From a checkpoint of a small transformer trained on Wikipedia: untied embeddings.
Each number is 128 + 24 x the weight over its row's rms, rounded and kept within 0 to 255. Layers, rows and columns count from 0. The size above them is the row's rms in percent of the matrix's.

# layer 2 MLP down (transposed), 1536x576, rms 0.0931, rows 671-716, columns 384-431
size [ 98 105  99 102  96 100 104 108  99 104  97 103 101 102 104  99  85  99  93  97 107 105  94 101  97  98  99  94 110 104 100  96  90 101 100 103  98  99  98  93  97 100  99  98 102 101]
[[116 106 143 125 154 100 136 147 112 118 169 128 142 115 134 140  88 147 103 120 141 158 121 109 138 114 122  98 126  88 119 153 140 107 117 117 129 162 130 123 114 113 133  80 139 118 131 129]
 [106 112 118 145 129 147 104 146 102 122 101 170 129 101  67 200 149 135  97 146 153 108 150 103 144 161 119 139 141 158 116 170 108 152 138 135 136 138 133 146 102 140 124 147  66 147 126 135]
 [ 99 182 120 149 141 109 131 144 122 116 111 130 113 141 142 149 130 122 105 101 119 168 103 155 136 112 158 108 137 149  96 145 140 137 107 114 136 124 121 137 150 126 126 142 145 106 142 114]
 [116 106 135 173 108  94 100 150 124 109 142 132 111 121 125 109  86 108  94 150 112 132 111 114  92 118 134 123 109 129 138 166 135 109 128 111 135 155 116 140 116 164 122 142 109  94 166 109]
 [124 129 120 105 138 105 144 134 111 113 128 130 147 118 162 135 105 142 133 142  77 126 112 121 121 120 129 135 193 153 104 120 119 133 109 130 111  75  88 136 177 143 150 137 141 122 117 136]
 [129 145 125 132 171 124 115 117 110 155 106 137 112 118  98 151 121 129 142 110 111 157 137 154 127 140 148 115 123 151 163 149 120 156 131 152 141 137 119  70 110 135 125 107 107 102 114 144]
 [133 129 160 158 152 131 161 111  48 125 143 109  90 119 127 120 118  85 130 150  79 130 112 165 112 132 144 147 111 137 122  92 173 127 203 169 111  86 123 111  63 105 130 143 131 182 153 139]
 [131 153 127 116 115 117 113 101 119 150  99 108 177  94 133 115 126 137 130  96 151 112 106 115 148 116 111 167 136 124 104 146 158 160 118 103 151 105  71 149 156 135 140 148 148 149 149 155]
 [ 72 104 105 120 139 115 133 112 129 189  92 131 114 102 120 129 118 116 123 120  76 129 127 185 137 141  65 117  87 152 114 107  95  92 159 128 139  75 115  74 154  74 111 156 124 122 117  94]
 [116  80 100 140 157 151 147 172 124 171 158 111 107 108 160 160  98 157 165 103 151 112 123 164 127 132  90 122 118 125 110 121 138 121 126 122 169 150 143 153 136 145 164 176 154 103 157 120]
 [140  70 107 133 115 133  96 122 141 111 121 134 115 120 139 130 142 152 173 117 153 163 168 203 121 144 121 100 124  98 109 120 130 106 114 187 109  43 124 115  96 141 171 110 178 117 130 130]
 [155  80  74 132  84 158 140 166 147 151 119 157 116 129 100 123 147 167 148 112 149 106 112  81 127 179 132 140 105 152 148 128 111 112 159 128 139 158 143 121 118 112 131 154 101 133 163 197]
 [141 108 155 123 117 134 100 128 109  86 168 125 150 157 112 105 137 175 124 114 162  91 132 160 132 149 141  89  97 129 142 113 114  63 130 159 145 122 160 143 165 123 132 122 100 149 146 112]
 [138  96 169 112 153 122 105 107 125 136 192 159 158 110 152 134 109 123 131 140 116 132 171 142 128 115 156 102 149 141  99 109 118 161 112 147  95 127 181 157 137 105 136  99 153 143 110 123]
 [145  87 115 137 121 106  88 157 114 111 112 144 139  90 117 128  76 107 119 158 157 148 103 179 124 135 133 130 139 123 145 144 157 119 124 144 121 154 147 130 108 123 145 147 125 129 111 156]
 [135 146 126  80 104 174 117  98 133 103 132 127 104  90 168 124 124 205  94 116  84 108 185 106 139 130 112 120 143 103 141  98 131 129 104 124 138 129 131 141 133 103 134 131 144 130  88  78]
 [ 90 127 104 140 111 149 132 165 114 147 131 150 119 115 117 122 123 175 141 146 173 166 119 109 114 110 159 145 163 115  98 145 168 100 125 129 145 130 157 106  77 100 116 139 132 119 117 136]
 [ 87 125 144  92 115 161 144 136 136 119 134 139 130 125 125 135 122 121 147 127 151 114 162 105 126 180 143 149 116 104 119 114 126 161 124 117  96 134 149 130 138 146 108 120 153 116 119 150]
 [116 109 114 111 112 124 135 128 148 130 122 169 110 126  75 126 111 145  96  99 112 163 103 131 102 123 145 162 123 126 162 106 156 161 158 152 104 131 121  94 127 145  80  77  84 153 162 163]
 [ 97 140 106 117 126  93  93 125 157 140 140 133 192 151 132 143 159  64 123  56 103 163  94 161 123 133 144  99 133 144 111 123 113 138 141 106 142 133 127 109 125 173 130 120 160 124 113 159]
 [157 103 132 122 113 126 120 147 103 152 155 147 178 111 155  91 124 114 138  92 142 128 106  96 127 102 106  99 110 112 138 124  90 163  83 120 138  92 145 158 141 123 122 131 140 130 146 121]
 [128 124 134 128 121 152 122 109 153 136 100 154 126 113 143 140 125 119  81 118 127 156 129 122 109 102 113  85 137 127 166 116  51 117  85 112  77  99 143 115 138 111  95 101 142 135 101 118]
 [127  99 163 107 133 165  72 132 148 126 115 100 143 140  98 144 165 148 158  99 116 146 146 109 127 166 103 129 110 141 107 144 152 121 134 144 164 126 167 146 120 129 140 118 147 134 111 104]
 [140 149 178 113  98 100 113 105 138  79 113 142 155 174 134 142 122 129 113 180 129 145 151 133 152 134 136 123 120 105 118 155 150 107 138 108 140 158 140 113  99 120 104  96 121 117 128 124]
 [178 119 139 154  97 133 164 109 131 165 116  83 148  91 152 126  98 107 161  77 124 156 129 104 123 126 118 193 162 166 109 152 158 135 134 122 123 124 139 120 144 142 142 152 124 138 153  89]
 [152 138 117 163 123 145 153 117 147 132 119 152 123 144 153 183 147 124 123 143 141 102 107 128 157  91 175 154 175 118 103 158 146 132 137 106 119 117 163 169 142 117 145 130 142 128 112 130]
 [117  91 109 127 119 159 115 172 121 109 121 133 157 104 103 159 147 126  60 124 149 133 124 106 169 133 129 135 119  99 155 119 103 126 127 109 104 112 133 118 139 159 155 131  99 115 134 173]
 [168 110  90 142 119 170 141 158 137 120  87 129 141 123 136 106 137 127 120 127  96 102 143 129 159 117 148 115  97  91 115 138 187 158 129  95  96 126 136 143 130 116  97 134  73 167  85  89]
 [128 156 147 154 167 144 113 151 124 139 147 138  87 115 113  35 125  88 114 124 120  84 140 131 134 135 115 102 168  87 112 135 137 137 127 121 127 120 150 120 118 102 108 121  98 119 115 113]
 [ 92 127 122 122 149  85  98 118 163 135 123 122 142 142 123 127 121 141 115  83 100 192 148 176 147 145 126 160 122 135 138 164 123 123 172  91 166 169 101 120 122 159 138  82 104 132 131 152]
 [ 95 121 112 139 171 133 147 128 113 118 158 152 143 157 141  78 167 118 137 102 142 162 124 123 157 117 121 178  76 129 117 122 137  96 126 153  89 115 118 113 118  95  81  82 134 123 176 134]
 [116 114 142 146 121 100 151 100 123 112 123 154 128 143 129 171 117 117  95 139 150 124 125 100  88 115 145 156 177 158 135 195 154  81 166  95 110 113  70  89 133 152 105 148 110 154 153  92]
 [ 81 128 140 135 121  88 151 132  59 135 121 142 123 174 174 171 122 125 118 170 137 106  80 131 126 113 186 133 149 149 118 134 134 107 114 131  98 156 136 179 161 142 165 121 107 163 112 125]
 [108 186 121 146 181 132 129 128 129 129 167 142 186 131 124 130  91 105 164 116 112 115  91 128 144 124 116 127 127 145 113  83 136 112  94 103 104 116 136 124 107 105 152 116 141 160 155 135]
 [111 131 148 102 162 125 119  95 129 153 121 164 150 163 120 150 139 113 121 127 149 147 156  92 120  94 120 160 130 133 116 132 117 153 135 138 135 141 134 133 154 201 115 121 169  98 136 122]
 [104 102 126 161 146 156 147 125 116 138 162 149 118 154 122 127 136  72 152 110  98  82 100 143 115 172 118 100 135 145 124 119 119 167 122 173 116 116 146 174 154 126 144 127 112 136 111 104]
 [141 100 145 142 146 158 158 101 105 150  97 142 120  86 153 103 152 112  66 116 134 138  48 141 142 147  62 104 169 128 119 123 163  75 109 124 116 129 126 130 145 127 127 136 136 120  95 116]
 [139 137 103 146 135 147 159 151 101 139 149 103  81 109 161 179 110 106  74 128 143 134 153 115 116 133  94 157 110 127 140 149 157 127 137 159  98 105 131 139 125 114 145 142 130 147 129 109]
 [141 128 121 156 125  69 135  81 148 134 115 123 128 140 144 153 132 128 108 102 132  94 128 126 140 129 118  62 138 155  94 130 127 132 124 145 116 134 124 116 153 121 159 129 137 153  81 113]
 [144 144 128 140  82 112 115  94 126 125 140 169 101 129 137 120 179 168  71 109 167 142 143 140 167 125  86 135  96 131  95 111 120 104 123  89 147 152 128 125 124 158 108 140 136 165 126 126]
 [ 91 166 169 134 134  89 150 140 130 128 160 168 113 124 110 101 145 145 139  76 136  92 128 125 169 149 153 125 149 129  98 122 166 127 155 130 156  95 130 136 108 149 117 120  87  89 136 120]
 [125 156 160 126 107 162 132 101 110 126 139 121 100 144 172 142 134 127 121 114 136 148  93 122 134 137 125 158 128 116 143 143 161 124 132 150 148 134 121 108  79 121 121 130 171 111 147 148]
 [158 127 128 180 137 131 126 141 138 116 110 107 142  83 108 122 111 123 152 128 156 132 148  84 135 132 166 146 159 104 131 144 109 159 126 116 104 114 142 141 127 114 146 147 135 114  86 155]
 [111 101 131 113 117 156 112 119 162 194 155 128 135 132 127 120 140 150 150 103 152 132 139  83 110 137 101 116 102 146 137 126 116 130 156 130 117 108 160 135 145 119 121 142 158 131 132 145]
 [107 125 101 146 112 114 117 118 122 152 105 140 138 118 150 142 115 123 110 112 129 149  87 146 131 125 116 130 128 112 151 172  89 148 133 119  87 120 156 174 150 111 124 176 145 104 131 109]
 [115 166 120 127 114 130 103  63 120 109 155 126 126 114 166  96 119 125 163 161 136 162 103 147 118 164 148 161 155 162  97 126 152 110 102 150 122 157 126 179 140 155 136 107 111 146 158 118]]
# layer 2 MLP gate, 1536x576, rms 0.15, rows 672-717, columns 384-431
size [104  99 101  98 102 104 110  97 105  95  99  96 100  99  98  93  99  91 105 102 100  96 102  96  96 100  97 110 105 100 100  95 100 102 103  94 102  98 104  97 101  99  98 104  97 103]
[[155 148 145 101 131 144 123 143 126 139 123  87 148 158 137  95 133 135 136 128 185 130 114 123 113 134  93 143 157 143 157 145 150 138 137 113 154 126 136 153 104 139 126 111 172 143 136 105]
 [150 175 127 143 127 121 103 123 156 117 138 125 122  91 101 135 130 159 146 115 125 171 103 116 137 116  91 115 147 132 170 139 129 131 152 105 149 139 150 128 126 118 191 100 132 159 176 175]
 [163 162 116 134 105 145 115 131  95 169 109 118 151 163 151 102 160 147 169 138  99 139 148 114 148 109 125 129 128 126 139 144 176 161 177  96 113 136 108 114 160 132 146  89 154 139 188 127]
 [106 137 125 126 153  99 131 140 112 107  88 144 132 163 153 118 119 109 116 115 107 160  94 113 116 162 163 137 133  97 108  94 119 144 118 146 189 124  67 149 115 185 127 127 147 115 141 122]
 [150 127 107 129 143 118 136 141 130  90 119 141 112 112 154 133 102 136 144 155 107  62 131 127 157  76  99 139 158 127 129 112 130 138 141 139 142 132 101 159 119 121 167 155 102 146  93 150]
 [121 176 116 144 121 145 117 159 143 119  75  58 142 161 154 105 120  99 127  68 135 148 101 119  86 120 147 102 163 142 107 155 162 155  95  96  81  87 141  94 118 112 112  85 130 109 114 132]
 [137 165 127 106  82 143 162 130 127 149 147  83 130 151 167 130 139  90 135 169 103 135 124 121 125 140  97 122 109 113 136 114 153 146 144  79 147 132 102 144 143 128 141 110 103 164 182 119]
 [166 111 164 165 105 125 121  57 163  89 135  88 106 145 128 136 108 142 137 117 141 118 170 125 138 120 161 104  86 103  88 154 158  87 113 110 130 121 130 157 105 139 151 110 151 118  74 122]
 [103 129 184  98 106 148 116 171  84 139 124 120 107 157 146 127 117 180 106 132 147 145 123 103 146 136 109 129 151 147 137 156 120 138  91 181 167 148 165 171 132 114  73 132 153 132 101 120]
 [135 115 101 112  89 148 115  98 125 108  83 125 144 153  97 137 121 177 159 115 149 161 115 130 135 141 146 119 129 102 181 130  83 158 154 106 177 109 152 179 160 122 121 118 149 130 144 148]
 [127 134 199  89 103 160 138 123 142 126  76  91 146  87 124 166 136 117 170 199 132  93 160 169  99 128 154 135 117 135 129 143 103  91 135 131 137 151 102 142 142 143 130 107 121 178 127 140]
 [ 89 123 154 157 139 103 130 127 143 120 143 115 135 126 155 144  94 105  95 167 114 115 171 100 132  88 142 131 122 120 138 152 104 119 137 135 150 136  84 162 175 150 112 121 164  80 101 122]
 [141  84 189 114 120 176 137 105 127 141  86 127 135 130 133 122 114  94 141 163 146 125 127 129 140 115 145 132 155 126 133 121 124 153 116 138  95  95 171 178 108 150 150 178 137 104 131 149]
 [122 178 130 144  76 101 113 120 149 136 141 160 116 148 104 144 137 130 163  95 155 101 146 115 115  95 157 149  98 108 120 101 105 121 140 104  88 120 134 121 117 148 123 120 151 155 107 156]
 [142 112 155 115 133 115 155 117 135  79 144 131 117 149 171 160  96  94 153 117 143 170 104 118 102 156 126 120  81 114 125  99  99 115 125 104  99 131 168  96 149 143  80 163 121 131  97 111]
 [153 132 122 129 122 137 102 106 148 177 135 125 156 133 130 170 147 125 110 152 140 131 115 106 156  68 160  84 112  93 174 118 132 154 156 159 118 137 117 138 130 140 140 138 155 134 117 142]
 [113 134 109 146 139 143 106  68 116 165 132 114 131 149  99 129 144 116 121 118  87 145 143 159 108 124 111 206 142 128 112 113 153 105 114 126  92  92 105 120 181 154 129 151 152 147 154 125]
 [108 114 140 136 162 124 121 107 147 181 149 133 137 120 117 161 106 120 129 112 110 145 146 154 153 140 108 161 128 141 108 111 177 111 124  88 142 144 139 144 115 116 128 136 122 146 143 161]
 [118 123 151 137 118  62 106 147 113 130 137 100  82 120 147 136 133 141 140 144  86 151 156 107 133 112 107 124 100  90 116  99 123 108  93 111 112 125 149 163 113 174 137 144 121 117 141 163]
 [102 149 125 109 147 125 128  93 135 136 152  90 146 106 111 108 112 152 143  92 124 148 128 111 123 134 109 102 133 139 124 129 211 121 145 106 113  92 167 144 117 152  92  82 123  88 124 128]
 [114  94 109 142  83 132 139 137 179 144 138 155 111 124 135 154 134 116 117  84 151 142 140 137 117 139 156 126 103 134 111 149 154 118 123 114 112 110 115 117 129  87  57 159 149 169 122  89]
 [124 138 174 136 127 123 103 101 153 103 114 141 129 141 167 118 127 124 143 155 139 141 169 158 130 105  71 121 101 202 101 159 149 115 141 180 106  78 131 126 127 126 157  64 120 135 129 120]
 [114 123 114 136 113 109 118 118 127 163 124 111 132 113 118 123 164 165 109 136 151 120 108 129 120 142 141 109 111 176 112 108 100 122 107 152 135 153 155 116 123 144 113 131 119  92 137 167]
 [ 87 113 150 138 149 138  63 137 113  87 117 105 111 115 138 135  93 130 121 181  53 110 104 158 153 110 123 114  95 167 118 105 127  98 117  82 100 115 140 117 167 144 116  92 117 122 162 123]
 [128 114 105 107 154 114 156 140 123 148 156 124 102  90 103 113 134  84 155 124  99 176 117 115 115 163 108 156  90  87 181 113 132 107 131 132  87 126  92  93 133 158 104 144 140 121 139 133]
 [146 143 117 148 156  76 110 145 162 136 141 119 116  87 145 108 124 150 140 121 142 105 128 127  94 159 142 130 111 109 129 109 143 167 145 141  77 136  90  78 102 151 122  98 126 114 121 114]
 [120 172 135 128 105 124 115 149  97 154 112 167 131 134 137 130 124 146 145 134 145 151  98 155 142 169 131 143 118 125 121 174 123 154 133 131 136 122 154 151 138 107 109 143 117 155 133 163]
 [164 115 142 118  78 124 109  98 132 101 119 111 107 108 111 153  99  94 150 119 151  82 115  77 140 135 180 124 133 109 128  86 137 131 128 113 116 149 113 108 112  93 139 108 146  95 104 146]
 [144 110  49 148 138 105 102  86 128 123 113 141  84 113 138 127 169 111 133  97 133  84 117 116 131 138 138 139 118  61 124 140 132 183  96 108 135 105 136 180 146 152 105 113  88 180  88  91]
 [169 137 127 127 109 121 117 130 115 130 141 120  93 122 128  98 135  97 116 136 130 117 163  93 126 127 145 142  84 119 136 115 126 147 106 123 144 139 102 147  90 149 129 151 151 131 125  62]
 [ 82 105 143 101 109 133  96 114 125 122 134  95  99 138 138 152 129 130  92 144 168 143 191 146 123 134 169 161 134 148 139  89 140 138 114 120  84  95 130 123 120 116  87  96 146 102 135 131]
 [118 145 116 165 121 122 142 133 100 152 165 128 125 109 116 130 134 137 123 139 128 131 151 111 144 142 113 130 115 136 151 129 154 128 133 110 162  97 133 157 105 115  77 113 120 138 162 121]
 [114 119 122 135 158 150 138 156 130 172 145 119 168 144 107 141 101 136 154 117 140 157 121 138 130 109 173 140 123 149 127 164 154  94 129 104 115 113 149 141 154 150 109 121 142 134  95 127]
 [ 99 160  96 158 195 127 143 171 109 133 105  97 140 150 160 144 102 172 105 132 149  85 106 117 115 165 126 140  77 124 158 144 155 130 100 119 112 173 106 140 123 144 126 166 121 120 163 163]
 [107 152 107 114 176 149 151 145 146 150 106 123 114 172 100 155  95  96 155 151 143 106 108 122 141 140 160 146 123 156 122 124 113 159  98 107 131 113 156 127 126 125 120 155 129 115 130  93]
 [131 130 131 107 172 123 129 119 169 104 126 110 110 133 139 124 122 144 114 146 126 122 153 153 120 133 173 132 143 167 122  93 101  90 146 102  89 155 149 146 137 139  88 122 166 111 165 158]
 [119 127 111  80  65 128 142 149 108 119 111 136 135 115 129 203 139 131 139 107 154 157 168  99 125 109 152 161 144 117 123 107 175 162 115 162 109 100 112 132 113 138 125 130 115 150 133  94]
 [ 83 124 122 126 146 114 156 159 156 105 106 157 141 158 140 153 143 154 115 105 114  90 108 140 107 150 126 110  99 130 147 145  75 125 120  94 151 111 124 143 147 134 133 103 130 175  72 132]
 [105 163 159 140 114 164 128 152 141 130 158 105 108  94 165 143 149 165 129 116 141 148 166 160 105 154 137 136 153 166 107 130 154 107 141 128 148 154 128 136 107 125 125 126 153 166  80 112]
 [144 139 127 120 140 171 144 121 124 118 141 115 121 102 114 114 150 130 117 156  81 119 172 111  88 110 121  98 150 103 146 142 148  91 127  93 140 142 120 128 137 117 187 104  94 154 150 118]
 [142  66 123 111 119 108 122 145 114 104 111 143 129 124 114 168 180 152 116 143 145 131  95 117  91  93 117 140 111 114 113 101 157 155 121 160  91 162  93 142 117 133 130 159 130  98 138  93]
 [133  77  99  87 179 116 121  99  94 148  90  93 112 135 128 156 171 144  95 102 134  93 155 145 106 131 120 148 127 139 143 126 107 122 146 109 106 127 156 113 116 115 117 113 134 141 143 152]
 [175 113 176 147 151 122 154 129 102 117 124  82 144 147 147 100  96  98 174 133 127 152 182 146 138 113  73 128 115 105 126  91 102 127 125 105 157 148 129  99 150  50 123 206 125 132 115 136]
 [106 127 129 106 111 139 173 156 143 131 110 103 123 132 124 111 159 146 175 117 143 121 142 125  85 114 132 121 137 103 135 116 143 139  94 107 152 115 101  92 145 164 136 139 149 152 160 117]
 [114  95  80  85 146 114 127 150  78 154  52 132  97 156 137 151  96 157 153 144 105 104 113 144 131 144 147 151 178 123 106 149 179  93 115  88 164 154 124 132 130 152 160 131 113  87 166 131]
 [143 129 167 135 146 151 123 115 125 139 143 173  67 127 149 148 130 122 108  99 177  99 135 153  92 117 150 122 107  99 150 151 141 126 126 136 110 165 135 165 122 144 127 115 172 100 156 165]]
# layer 2 MLP up, 1536x576, rms 0.159, rows 672-717, columns 384-431
size [104 101  99 100  94  97 107 100  97  96 103 101  97 107  95  93  99  91 103 113 104  99 102  94 101  98  98 106 116 106 102  94 104 100 101 101  97  94  92  95 100 105  99 101 101 104]
[[144 132 118 183 106 121 174 168 133 142 146 116  94 124 134 140 155  87 126 150 103 147 140  72 101 131 145 131 140 160 147 146  96 166 102 128 117 157 130 126 118 163 104 156 106 108 119  95]
 [146 112 151 110 116 152 121 106 136 149 165  82  85 174 162 114 120 132 128 153 158 157 143 124 110 117 134 172  99 127 108 124 163 143 117 130 112 137 143 142 102 152 110 153 126 107  66 149]
 [142  95 131 102 156 138 110 122 129 175 151 169 132 179 155 133 115 163 100  89 109 149 150 182 133 151 141 128  65 137 126 127 146 119  96 132 110 145 125 145 135 107 153  80 153  80 133 150]
 [121 122  86 115 141 166 104 100 124 126 122 174 128 113 139  69 110 165 118 128  83 128 123 133 179 116 120 101  76 201 143 159 125 146 124  97 150 180 128 145 159 100 139 155  94 119 123 147]
 [104 155 109  95 102 127 156  90  77 102 127 143 139 155 155  80  80 128 155 142 161 114 117 105 166 124 109 165 133 179 144  90 160 143 120 137 133 127  81 180 105 121 112 149 151 133 129 114]
 [114 138 122 119 125 158  74 138 109 125 183 136 122 113 106 114 144 123 169  86 131 133 128 127 103 123  66 111 134 114 133 142 177 171 155 144 128 105 103 123 122 115 142 120 148 133 174 136]
 [ 90 121 104 147 131 164 128 177 145 164 142  91 154 117 155 145 176 119 135 109 147 108 101 136 127 138 144 131 127 169 108 141 131 115 133 127 104 132 151 178 100 106 121 160 132 132  89  91]
 [127 129 116 152  84 109 129 115 127 164 128 131 110 125 129 117 114 104 109 110 142 117 110 154 125 113 102 151 109 155 133 121  87 143 120 122 147 137 151 165 143  70 114 128 141 188 109 120]
 [116 108 145 133 111 162 108 144 153  82 145  88 133 122 134 147 107  89 122 107  96 169 132  91 143 129  56  95 132 135 152 134 108 137 122 127 121  94 132 173 123  79 114  82 152  91 133 134]
 [114 151 138 112 106 111 164 140 101 116 145 146 167  97 128 108 142 101 101 138  79  97 119 144 176 136 140 173  86 142 146 150 114 136 101 129 110 143 117 134 161 112 101 112 137 123 174 151]
 [125 155  95 137 136 145  98 126 146  94 141 138 128 125 133 129 120 136 126 117 126 129 155 145 105 143 150 137 151 103 140 125 124 103 107 126 127 129 114 129 169 155  78 156 146 155 130 152]
 [168 142 138 133 132 107 160 119 167 135 112 103 135  97 119 127 140 114  93 128 142  97 148 138 107 108 117 162 165 117  97 124 179 130 111 130 133 127  80 115 113 157 109  98 150  79 121 138]
 [ 95 135 144 131 152 142 136  67 150 167  89  97 119 147 110 126 175  99 138 147 133 151 173 151 131 143  96 108 152 147 106 105 119 126 139  91 130 102 121 100 126 101 126 133 125 129 133 167]
 [111  86 182 144 117 123 138 118 150 148 126 181 123  91 110 140 134 151 167 122 131  68 101 130 161 123  99 144 119 132 121 126 101 111 117 121 144 106 125 161 153 182 124 145 118 172  88 115]
 [145 172 138 125 161  99 135 120  95 139 105 139 118 119 128 132 153 137  95 183 124 115 130 126 121 141 136  90 136 114 141 110 144 109 118 121 161 120  68 127 106 102 157 108 137 104 159 158]
 [145 105 115 157 117 121 133 109 162  99 132 115 110 147 113 137 130 115 128 126 115  88 120 136  84 141 175 104 115 114 127 164 100 151 152 118 125 145 102 128 168 120  91 154 117 144 124 114]
 [139 121 158 187  86 114 148 143 111  77 177 130 124 107 138 105 118 150 172 105 152  72 151 131 125 122 148 110 115 105  93 129 106 130 137 140 156 146 114 124 128 171 132  95 110 116 117 153]
 [104 127 111 130 116 149 146 128 155 141 119  89 114 118 124 143 158 132 144 115  96 142 100 140 172  91 117 171 117 135 147  71 194  91 146 111 102 126 152 127 109  95 134 127 102 151 148 163]
 [129  99  81 172 125 152 142 136 160 165  96 150 122 100 102 105 143 149 157  93 122 133 141 120  91  91 117  81 162 137 115 119 114 171 150 124 127 146 149 112 156 106 111 119  92 141 135 105]
 [110 140 169 146 148 147 130 133 161 117 155 116 159 146 131 131 118 167 117 156 176 165 148 131 152 134 139 176  94  94 164 154 134 201 101  96 103  86 119  99  90  81 135 107 140  96  94 150]
 [127  73 107  99 117 136 171 133 141  66 107 135  84 123  75 134 113 128 165  98 153 134 113 131 163 129 126 111  87 120 129 145 153 117 101 106  97 124 120 100 116 144 138 162 158 191 115  93]
 [119 147 160 132 128 101  98 132 104 157 118 106 148 125 160 112 139 109 100 143 139  98 131 119 129 134 152 119 120 145 157 115 105  94 165 138 106 136 121 117 113 126 173 156 118 110 101 114]
 [106 110 134 149 108 106 144 140 117  79 181 138 158 155 156 135 100 136 132 110 183 156 126 157 130 111  99 193 102 124 102  84  94 105 150 126 123 135 126 133 148 152 178 120 131 148 145 154]
 [102 119  90 151 161 151 129 107  86 200  95 166 125 114 129 119 139 106  70 121 118 132 132 192 140 149 150 182 109  92 121 121 121 109 125 182  72 165 176 130 125 103 137 105 146  78 151 142]
 [154 130 140 114 145 130 124 118 146  82 125  87 148 121 116  87 130 160 102 107 110 131 126 139 151 133 152  84 136 128 134 147 109 104 139 126  79 118 138 121 141 144 111  97 115  83 148 128]
 [113 142 138 161  61 139 147 161 112 141 121 140 193 127 114 136 166 122 156 145 127 113 124 152 122 128 114 125 107  85 116 126  69 113 150 144 118 144 142 114 141 152 147 134 131 132 166 166]
 [107 146 148 138 175 157 143 141 153 129  96 101  94 157 116 134 151 139 133 123 124 124 110 119 133 152 107 170 119 113 103 154 133 154 148 111 163 140 144  84 143 106 124 118 130 151 126  89]
 [105 154 127 104 106 147 165 128 120 141  79 120 115 103 139  95 144 154 123 128 133 127 155 143 153 115 106 148 116  85 140 212 160 104 102 127 124 127 143 142 156 158 152 138 106 160 146 140]
 [131 145  82 159 151 116 119 127 133 152 121 123 128 130 108 152 187 133 136 106 128 108 117 102 130 157 141 154  89 148 118 184  81 190 124 120  91 153 142 154 178 101 153 115 150 130 133 139]
 [150 161 120  97 106 137 103 118 131 172 147 119 114 137 130 140 141 167 108 152 179 117 141 161 146 111  85 102 164 130 127 121 130 123 112 129 113 167 116 141 175 157 152 130 151  82 170 139]
 [128 118 101 128 149 128  81 161 150 100 110 173 122 138 119  85 150  86 110 130 103 174 119 124 122 121 166 130 155 115 104  91 141 145 105 141 101 159 106 130 188 135 168 180 165 135 128  92]
 [170 113 119 103 137 139 176 139 149 134 132 115 113 121 132 117 121 120 144 145 111 117 133 132 117 111  93 109 117 150 136 159 145 129 130 142 108 172 166 122 166 147 154 197 100 138 116 176]
 [122 102 105 152 181 125 145 208 143 200 137  85 177 163 141 159 100 124  98 168 153 145 115 125 130 129 173 146 118 166 128 142 166 112 111 120 123 102 112 140 174 178 126 126 103 103 125 197]
 [125  81 154 120 107 142 174  98 175 128 100 128 130 149 154 123 126 106 121 167 142  87 150 138 109 124 109 117 141 112 123 121  92  73 136 105 125 164 136 135 148 138 127 125 146 135 132 115]
 [152  94  76 121  84 123 149 128 132 101 107 137 135 132 144 126 138 151 133 151 116  97 113 165 151 116 155 105 142  98 150 139  86 178 108 116 134 122 142 155 119 126 119 135 154 104 146 107]
 [ 91 145 136 155 112 110 146 105 130 128 140 138 135 132 138 125 102  90  59 144 125  96 124 140 122 139 114 138 118 121  96 115 153 134  98  96 135 100 125  76 117  91 164 123 106 159 124 107]
 [ 97  87 120 108 104 124 103  88 184  77 128 165 115 127 115 133 109 142 147  43 105 131 136 129 122 169  89 129 111 120 154 113 159 108 153 134 127 150 111 111 127  71  99 102 135 167 148 159]
 [174 117 112 158  97 148 126 115 154 143 166 150 126 141  87 148 107 124 142 161 191  92 135 176 111 112 144 121 116 118 152 129 149 132 152  99 141 130 130 122 127  99 127  59 112 108 151 119]
 [130 123 107 132 119 116 127 161 127 135 106 105 148 119 145 117 128  95 106  96 135 126 108 159 140 134 151 132 137 171 154 131 134 164 156 112 127 138 162 124 101 168 126 106 102 138 104  88]
 [125 135 140 157 167 130 139 154 143 155 106 131  79 138 115 103 139 156 133 154 127 140 153 126 119 130 121 121 128 111 188  99 134 131 162 116 104 126 159 134 127 102 117  96 181 159 134 151]
 [152 117  88 104 143 139 129 127  91  75  85 117  87 104 135 142 129 127 143 145 143  89 131 130 142 123 120 142 132 121 116 157 155 146 111 170 137 173 167 176 114 127 125 141 194  89 158 132]
 [125 177 149 122 125 133 127  93 118 104 117 107 121 110 125 163 117  98 152 102 138 140 161 138 139 105 133 126 147 147 125 145  88 107 137 134 143 148 117 153  93 119 160 131 145 155 126 117]
 [115 152 133 158 104 133 161 130 131 138  90 150 166 158 109 151 115 155 116 131 112 162  62 112 147 164 167 145 112 123 117  97 151 125 176 122 143 120 125 181 127 136  70 146 132 164 145 128]
 [154 105 137 109  89 111 148  92 141 136 191 131 126 170 139 108 122 115 132 114 130 161 106  99 115 103 123 126 127 134 165  95 151 120 112 153 150  51 121 105 109 147 185 126 131 126 113 109]
 [146 143 128 121 107 125 137  98 120  95 146 104 158 138 138 108 142 133 110 107 116 124 167 110 116 106 116 107 151 188 141 136 124 155 149 144 137 159 118 149 156 115 137 161 129 138 129 122]
 [123 103 146 103  92 120 134 131 149 139 137 162 109 134  70 102 138  98 138 125 137 138 106 165 135 142 153 162 162 110 107 133 108 143 171 131 110 180 105  88 155 102 132 131 163 138 149 189]]